Weights of a small transformer language model: width 256, 167M tokens.
Each number is 500 + 50 x the weight over its row's rms, rounded and kept within 0 to 999. Layers, rows and columns count from 0. Numbers have three digits each. The size before them is the row's rms in percent of the matrix's.

# layer 4 MLP up, 1024x256, rms 0.0693, rows 411-602, columns 96-127
096:421484472482486474533441538543478506520493505544468540576527517570500495447555456523490579461497
122:489523499492471536529411481465500555453514450385504576492562550516473512491489497476529574461522
090:534491507520502399532461464506601626480511476507399517444472433560491448364564532396512493462500
109:433588482499514565516538561442466497537406493474483501520566591529530421505511486526568546499493
099:429486403521574419488497496536376474455500501525488510500507523457507534550516463499489592458510
106:344548562465485411505523540412494566430510468494572510503513547556550496396550422471490545530629
100:580533488473527558477390608448562463501510540470434590406483529463548468452376460587472522469465
118:407464435425551468397520517535570447519561457467585574445425535544485472487468532496511521524644
089:524506443500550504529452387462516536472518534516488517544365564487506449482510442381557472502572
099:504540466535502394542494584471535512505509567419493474475477519444506495534506484517479506442448
098:506499402366655482485471589393488553446492547502502511415509640476485408543498495478525540499504
098:483602587581555562557467586494466506476483473568499561431455511515461500609525532510422412475574
103:430505472528488497600431450590405509519480559508560560464470579498488457499508470433575479509544
088:527536447447525432507450421557558527555526571586442525581397417542543525518534446482539478512548
118:634577479449514533550489560378440473493497474527444470527455506468539473453479426473463528487568
101:487501508512489476502531461497508529469524505435498468535473506536525617458545554436364574521402
109:491544460460454456487476621512521478513428537496435570400532536407425535571426451485449587513536
105:444601530476503435495454518481538564520553410544495539497541499483516476431472508512517446497510
089:559471467501469601499570507508466489527629547571463511525410489484441646529417511459432493615577
111:462412439483509453410530556499457482497565530478512567464597461529442464476544453580538537600511
109:414563507510505466450605537578461563519532433578526540545570487501452493400454572488500518456551
093:529566502575460458585488482534511534503466407430530547525535470506473561503472463467481580540551
104:483573492507500495432461496503502479476446464526615481465579416468478437439443512423522581472474
093:497469488441474439533482540409539487473480473490554544404518506526605367535478551533542542497478
101:418549455512501534438513540446513490433453422463525561535581544469440423370547535412584470421562
102:503479538595524463494405507530398449504436402524526524441483438512493571564562504464465434487568
096:459485432476468457653468454557570525541348465493501431538516483501588532440503476578453584519505
095:534461494542425475593567569558526491412526453528496524490440466497468511584551498427545469427557
097:480566485573519465571501606498497494475442569467482501432468442456607560506521451559533444460520
102:479573421558525582512510452556519458483494416539533556487453453478564534478553444549534486394480
105:411562472432506460481484481556567495431426551447536500483521482504534543546518492515423546488480
099:493477537450484473556545484473603493364471486465465503497415474457555492435489489609474521557545
097:475507439498515544554461548502396461528451614497534587492558541530542570398571398474412408489578
088:485537412424580534455487522530521520440441568495496493490582487535449524426503506559628465498453
106:559520468553464532439489490488510461415454483408539418422526417535489440502474597550472614549513
116:420530383521502429458487477519518531371584451427484535476559395480542517487425457569454482499525
087:540491471486537582501454427478520465418479485469513527466470530530491411420496460405431523415504
096:611592574466551468498473503635558453461575522458523421519457506484518529572490536527524470604584
102:459522517519568502477495552472582568436529460452483461503434605538494506539501506521557513474475
097:542477536556486485534455545484532530490447425516439440517446545431477539555525469480475576619473
095:517584563512536436557474512457550471484487486511494590537521480489479601454620500479460508589443
097:512517496490557464484493575484495500521557483441465499452519533457431513515546543555500517469554
097:476589432471472433539489491491496510424530513504440528480546560545474531586534483513384463379489
107:486529553471555507494476549428554555512604547446562476419465468614498538411506469527473492433539
090:495490467451544440515382555546502542500431526454499483535520445490594521459456513524394530540443
097:489483448551569517512461495432422495563481558500514487468493515522526497579538513641370482457455
096:491572564467426508476537481515549491482480520531472585537447470562607416517376530559581555426509
097:470423402540512459521479538544493393532550512557460560462543457525446479498548534525488490483472
117:556475515555460435407441523426573536469460492483595468565523479463473487500522452451517578534502
099:384488536470573435524519591534492550489496549427509453426511420495524461471409487491412496499601
094:461501520544489456543438523567573587520494481449496536457491572473554442470547554469499488538603
096:567522540594480517469526409529479476561557512628534557604425463438479467529558447549476488487631
102:492571565539428461550456468450536503434446493438480548529406481551602439424570502555476461493468
089:592591555498497503482558468433515570489509446508457567501531471594541497537536439519496471585537
088:440475579468468551395539491506472435531579440509493507518428617533481548553541516537477446472513
090:390471494452562509460513442460544447481344421497498485557430473470472498416442453529451477489462
095:458574441401464473440523473455489508496471547440523533375504588500483441432488503492480494397433
099:595576518520444450519484533500509529490513452497472556495592455565466504543442477489601534480423
104:515456506536487469572447533503561452440492492519567476560559503554514507526515490524572454510494
108:565457506569544522424497512554454441415511521482467534431476409504489500371436458569510428491493
096:479565441560497394538548510445510541436522520483495447535394528414429590464535546576483455530479
090:514543559577503537455483473457523536526535440622452596510514551493494434506493556527478507489512
103:490499500538474484500468556462484521433547596544595494497618507531457443557530423536539557424534
096:484544487441423423444520510544495531523509487477531558520526508468429443485555510566500524504520
088:440547518434525570531513419495504452454519459522483458481483480439476491589463436553446511502482
091:526436438401569461485487480406462433550415531506444526519505478443500499393468520471467562438490
106:498506486501462533446565529446584441453456529465458440504487495511493522539515556599475496599422
096:464468484508530493460573545541476513595433505407453537512509570523453485615508594456418465454530
097:528577529513447423468546505546445531473585490561579434499476518507446582437437484463548551585526
107:489498518512434447547506498591638612550445448459476509535518520482502440508505482530483599451535
104:498527480513519547565562487409568461472474409423480483632508512515507471526456567489519442545501
083:443481429533500521604504460471593453508480584460478527495569415473526427471523497545509576508459
106:387582523480529458555472432530471541446450504478607465417456556554434495489517512578518558415559
099:498562594534564529486443506538476446517432485456472527465498510551521558584500457511558532509487
108:491532575562558519518507477479558551417400501478535557474479504516509488462523528518578424521536
088:500570331474507484569517525441510516483399467480488475468420445548596572520485494436469510528403
101:499501535499502402497577488608460517507511459526426546394470510525521545535522481500616548567436
092:451529525467502460459578492573491522543491501499522556498584483585508513539590557587501606522465
100:503547465451558446479560495547495539421587520427535487473542446486440457461451519429421595584503
109:419587465520539527471482564534514580449491491458503526418532551524458599514516590538525486448429
104:445555529437475467519530489475363549501477554499492468485467520395580416487512498447443506408443
101:602498486488505543508490519552492474466567555596549598539506534530465630464529565641512419539510
106:484575433497496474425484522551554524435532425572513486488494519484481532552366445489519514507477
097:407607567476538501576474559586515520542440518492625511497495568546478489498606455552450460461474
098:358479476502494599544430535424467522484518421504443620499508583494495518511463457459460509498580
104:578540509439444590402490459548546529457532587489512571553517526453514464444504512606490492431500
090:478380443622549503534440512451577450406430496587394493477511526491455519482452483533464607508576
099:486433574513443495526545609493574495407448454526523486494579482444501499462496533422414500549486
093:485506416504532480609549510479542498464481506475503511558517472469426491446550491473596509428570
103:474491440541526609549472481506542550432562481586536509441433598551463547445495475462516490495459
108:508538499506516425429505502488518472531391526520438499477561539567500532456427449437527506479498
102:643521543510473445527552522481496524499484564499455559439518491494592401528415534507555542554554
098:445540517462553521435497408486516517448598589469550583501539497525518583465566534501431564473469
100:408519492500575383575534480539518543577466527610439523517543422493501508455496568563474512541502
095:484493452500468480516418481478467503488426363504461530508484491523444561393484482432413365457485
101:520599474520488478504496487481493554433517449588631504489471505508475509537462489508402509496590
084:497543480493472495609536543554545446533476472458519503537537501464549509544461505479441525545443
114:490497491548528531504398525508573472468454569565472496479551525460576398394477505395451564586467
091:478517489485552421483480474411496486451428419444594469426523509542464494402524508488501578471506
104:490468437511502389476495548537430560485521530470635448426478527424533558629522604392413467570489
104:554533526484536527539491473395519532520584538429552441482457471519455550444510509450622547566519
109:451496537373499468556406528491470493454508548538578539485528566527518425566493481487575539537566
099:449538571497528520551487515552507438516448518477548500493550543428407466542528501591542568607625
091:539458531484522474553567491481550575542470462566437529491478503519484495481514419441395559371543
085:460484444479452454530506629441499519534461492524517573590425485487451527533437456495399419513481
112:464453527537528577657484567465484492455537466545478519471533495560545497429471601545476489522514
101:529509540631533494488498547495442617511499635431466574522498542471513535576501501542527507582461
106:488457439590579565501423595530562504488498494476474527590495422461409503478483461484518455577432
100:589527575478574440530519565435498475419437568555490436509458553503535542565455594522437510516462
096:554496573485417493546534559506550485492485552504515430547507525465507424524529440508515484561613
099:538595408520471493560530439488539481495460479478402489429429418531513607546448522556509513536500
093:514494438497448530507483452639365521471444571563506591523559404541490486470502520497401598546528
108:487542351476532539476493519530509400513579460470490577433579569522484413424434445534488481536582
102:570542383547487430527503541386497469505511522493416567521470492492493442581529563651368419433526
089:574492500521511556507488540482561494383517441549530521490528453466489531521569521458496472511435
098:491532533551482470588580499502436493490449480522491580541469502569431568376517535524533443416577
100:535452521455523520462411550524519517454521488427508556543471514475491550504526484548517501545588
098:466513517514472544611512560458491468536479534459451540444503596489442475487452456445455485506505
105:512505503553529509539439539565550527426459507490511435437365434455477469543462528509583576535556
122:561513445528532484482405599481482541377525541528505497458405526452457501549438530507423468516579
096:508491515546460545538495544549441476434575511552428477525445474481482538546527429494539420492543
093:439479412553457421519533537487482421463460557448511591511511436475461584458559557438544468552512
114:492530523572506482557521556541532482524517457454506556460534467453491544492467453526437505535609
097:587577471425635470615540620524482561378425537513536527586477486487557534564565516484526478529475
107:446517473491496486511472533504543589499404425509419522533531455461521478520578538545528448431479
094:489485411492568487529527470495630494548473462536538509531556442543510446592484532401479482482463
109:405513484571508512553551532567411545513479485502511394503518504502479530462444427484542516535486
099:486638601493499569533515525500477533479558547540552540484540435579540437586488478545477576503498
108:450563481589471366449531553419459547511497489492557369514476485559529532494512544511374429509425
102:426509517439505511493483574545491514463489482487434602488565491434570440563491492544513561546480
105:428566439418486461579479492521510445476457494519462525500448551506507495461483479541445577525594
112:507549466530540462498531468484536566431513591468434451461536540530513470519413556516448515537479
106:540434444519603381517450362546473442497512402453452548517479426592492502539500507544509497457543
092:444424545474552442544502487502574487581473383516470506400430613517586505475500594515439492503531
096:482411506519440520523499572433556477550466549478556497480516507571511509464466486539463502449519
102:501457448565442509441575521551472463505492559552391548477527505454489520589457553545536492500569
092:504494568517470559455472530575399440588492552485416523417475533554584434552445506450522494531552
104:494475600510616464383511537469500533420485577438515474543459513553411553492529573521476514477619
088:499505542538490431580486545589619425495506550507431555532463418474504594568429521497534481511548
100:466555579526462535565456496481427469473472502431524505518526584546493557527522603514479460460561
098:567515528542472447555481447420497464487532466519492597486450494588498539521501566576579408428547
089:489558540527597502365470623472567525463462518463590511462540538397440548551379488545589455482511
101:483534554568422516535586526453470518487522529558437548385455617492520426570481486501449579475592
094:552538552467497494537495425519550472508506509396488559479484451571581451527445551462502515514481
108:480613428522575596594487478433468539446542485546509479514556608519491494444450409520464484471521
105:552452508505494481447506555472551469497446511447595445558476476507472484476522463508528541483516
104:500470564600566432503537543499558509575541521598503575467517543569601483466425457436483582443533
091:401583522490566465518497537452509570535416496495412411453627444587519494602501439530550573557506
094:531478520556490484471551525514553455528546520392521495483472473367400483470586491589541490535501
102:515544431425550494551456442497459526594515514476473530505532563556506488462396532481524448451522
102:480582472489530498528433483500436500485526498525479473475472543511531484507483571508527475515481
092:503476488471466570555481534612582519542502556503446551514486414533463419512527406466493500490526
105:474521572364589510435521450448420407472437539502536542555502459541534476429533501553494377458552
108:493541537468577438503504512557480465425447453499591542463497528587538424405504489475561500459522
114:497536486525539584424515509519562503533459448486482509538572456460481498486434531459507578563546
134:600435574506492469509506520511573524424483526541545449445488575618545489560508479563395535546457
105:507526538416431535434473535501500581520510540509451504489459493578560541484451487498449522568534
103:443507543592493579514434455534494517560457535523395550432431521455518486533468523684545516529519
118:503502420427467498483480550576546479466522534507505493604540494504460495441444510523480534539451
099:568606479543526521489453525468537453400553555501507513471542418561459485558563445444498517587542
096:427444490521595460599448449541524465408512441507512533527524495484392469416432435476525550508434
096:558497439485475485492544501440536542478479520424552492546607439576550531480452489597551579412510
098:500582492538523457638495486520563462466532558558548489534463552585580447453561436512502503529426
096:484457465456509489605524474493428552480623459500559476491529530564483473577507441489524547521501
097:505460498464491526573479515464482472666474454562413497433551556515485503436554568552534538542519
107:484493524563506417503517574523548499467490487468503552506467426499548498524517575586371545471535
099:508498544540434504542411625490515485528537496383530550505479422479525531524477444461471436633541
098:491495516470572466512493486387540495514422512399524487417460511454466472491528475454514528556527
094:423489507499618550607528488566610516426529514521550422557430515517505427545485468550585514521463
103:420555395514542467495537627455487585482550436510488483494587479505496395512480472534429501599509
101:496540590433521487523494444573501523516453501542356449485460525534538606512497475646532520438437
102:535436438518532473468563461529420550490494564505484501472481560474505488515479476449567476570491
092:470479457565476539546441581494507633500448395479521571444461540425375609564451476502466462525524
104:564440574450556488504495416454565426476574588535372562491502488559508512518470484472421508457478
107:486523425455517567451450546434430496476525543560465555565540508562499527477493488421412514513487
091:569444550556500569492486528497527519616523537537570456514587412506586462544451428574448485406549
097:479481531474550461544453438451490528508547448607605534467455388558476513512400459452418463544521
098:490532423578472528467564624486508555456463501627438542521521502396509610591547504542446566504464
106:557435517488481421519547473536480589475507491492506528511440548496469536485470410494510596422550
096:511549547550505480429548546548550502420584520386425460464585468570473497461457557553453590566510
101:542452476491507447513475524535551534437523537532435559484433484410502477503474533482502524512495
102:530450469507467497503482583522532501512513531623498443499577624568494515547451515502555511397496
095:516541553468540524464578510512513569421516423502571523421511477477523485443492492514456522479519
096:509493455533517489426460468478531534601518509593456538452510493479545472471474545378464462413472
108:587578494461558572456581552518497533459523399596492590590418440488582560532555435474481473485436
100:565487447530497497458530478493465468585511468482475468456497559544434496468450509383504553415555
101:551544600486479435463573615547486494527511579475476529565492453507486405514551480517511484530559
101:527500480574546548590471468520626519409462580510556501488629440468571550507519477578503486466536
107:481589507486509468542518518491501509443522571450446541549522478500498493451434493501488506467507
096:516545531507568512503465562477497532519506393535492544474400524549457500537446533506486493538468
099:531497528486511538519483555517475460492502425546532406453416525492500529566505517446576508458464
112:455521512582543518604589608558490551429458487494502497477474553455426522518574478533505484496466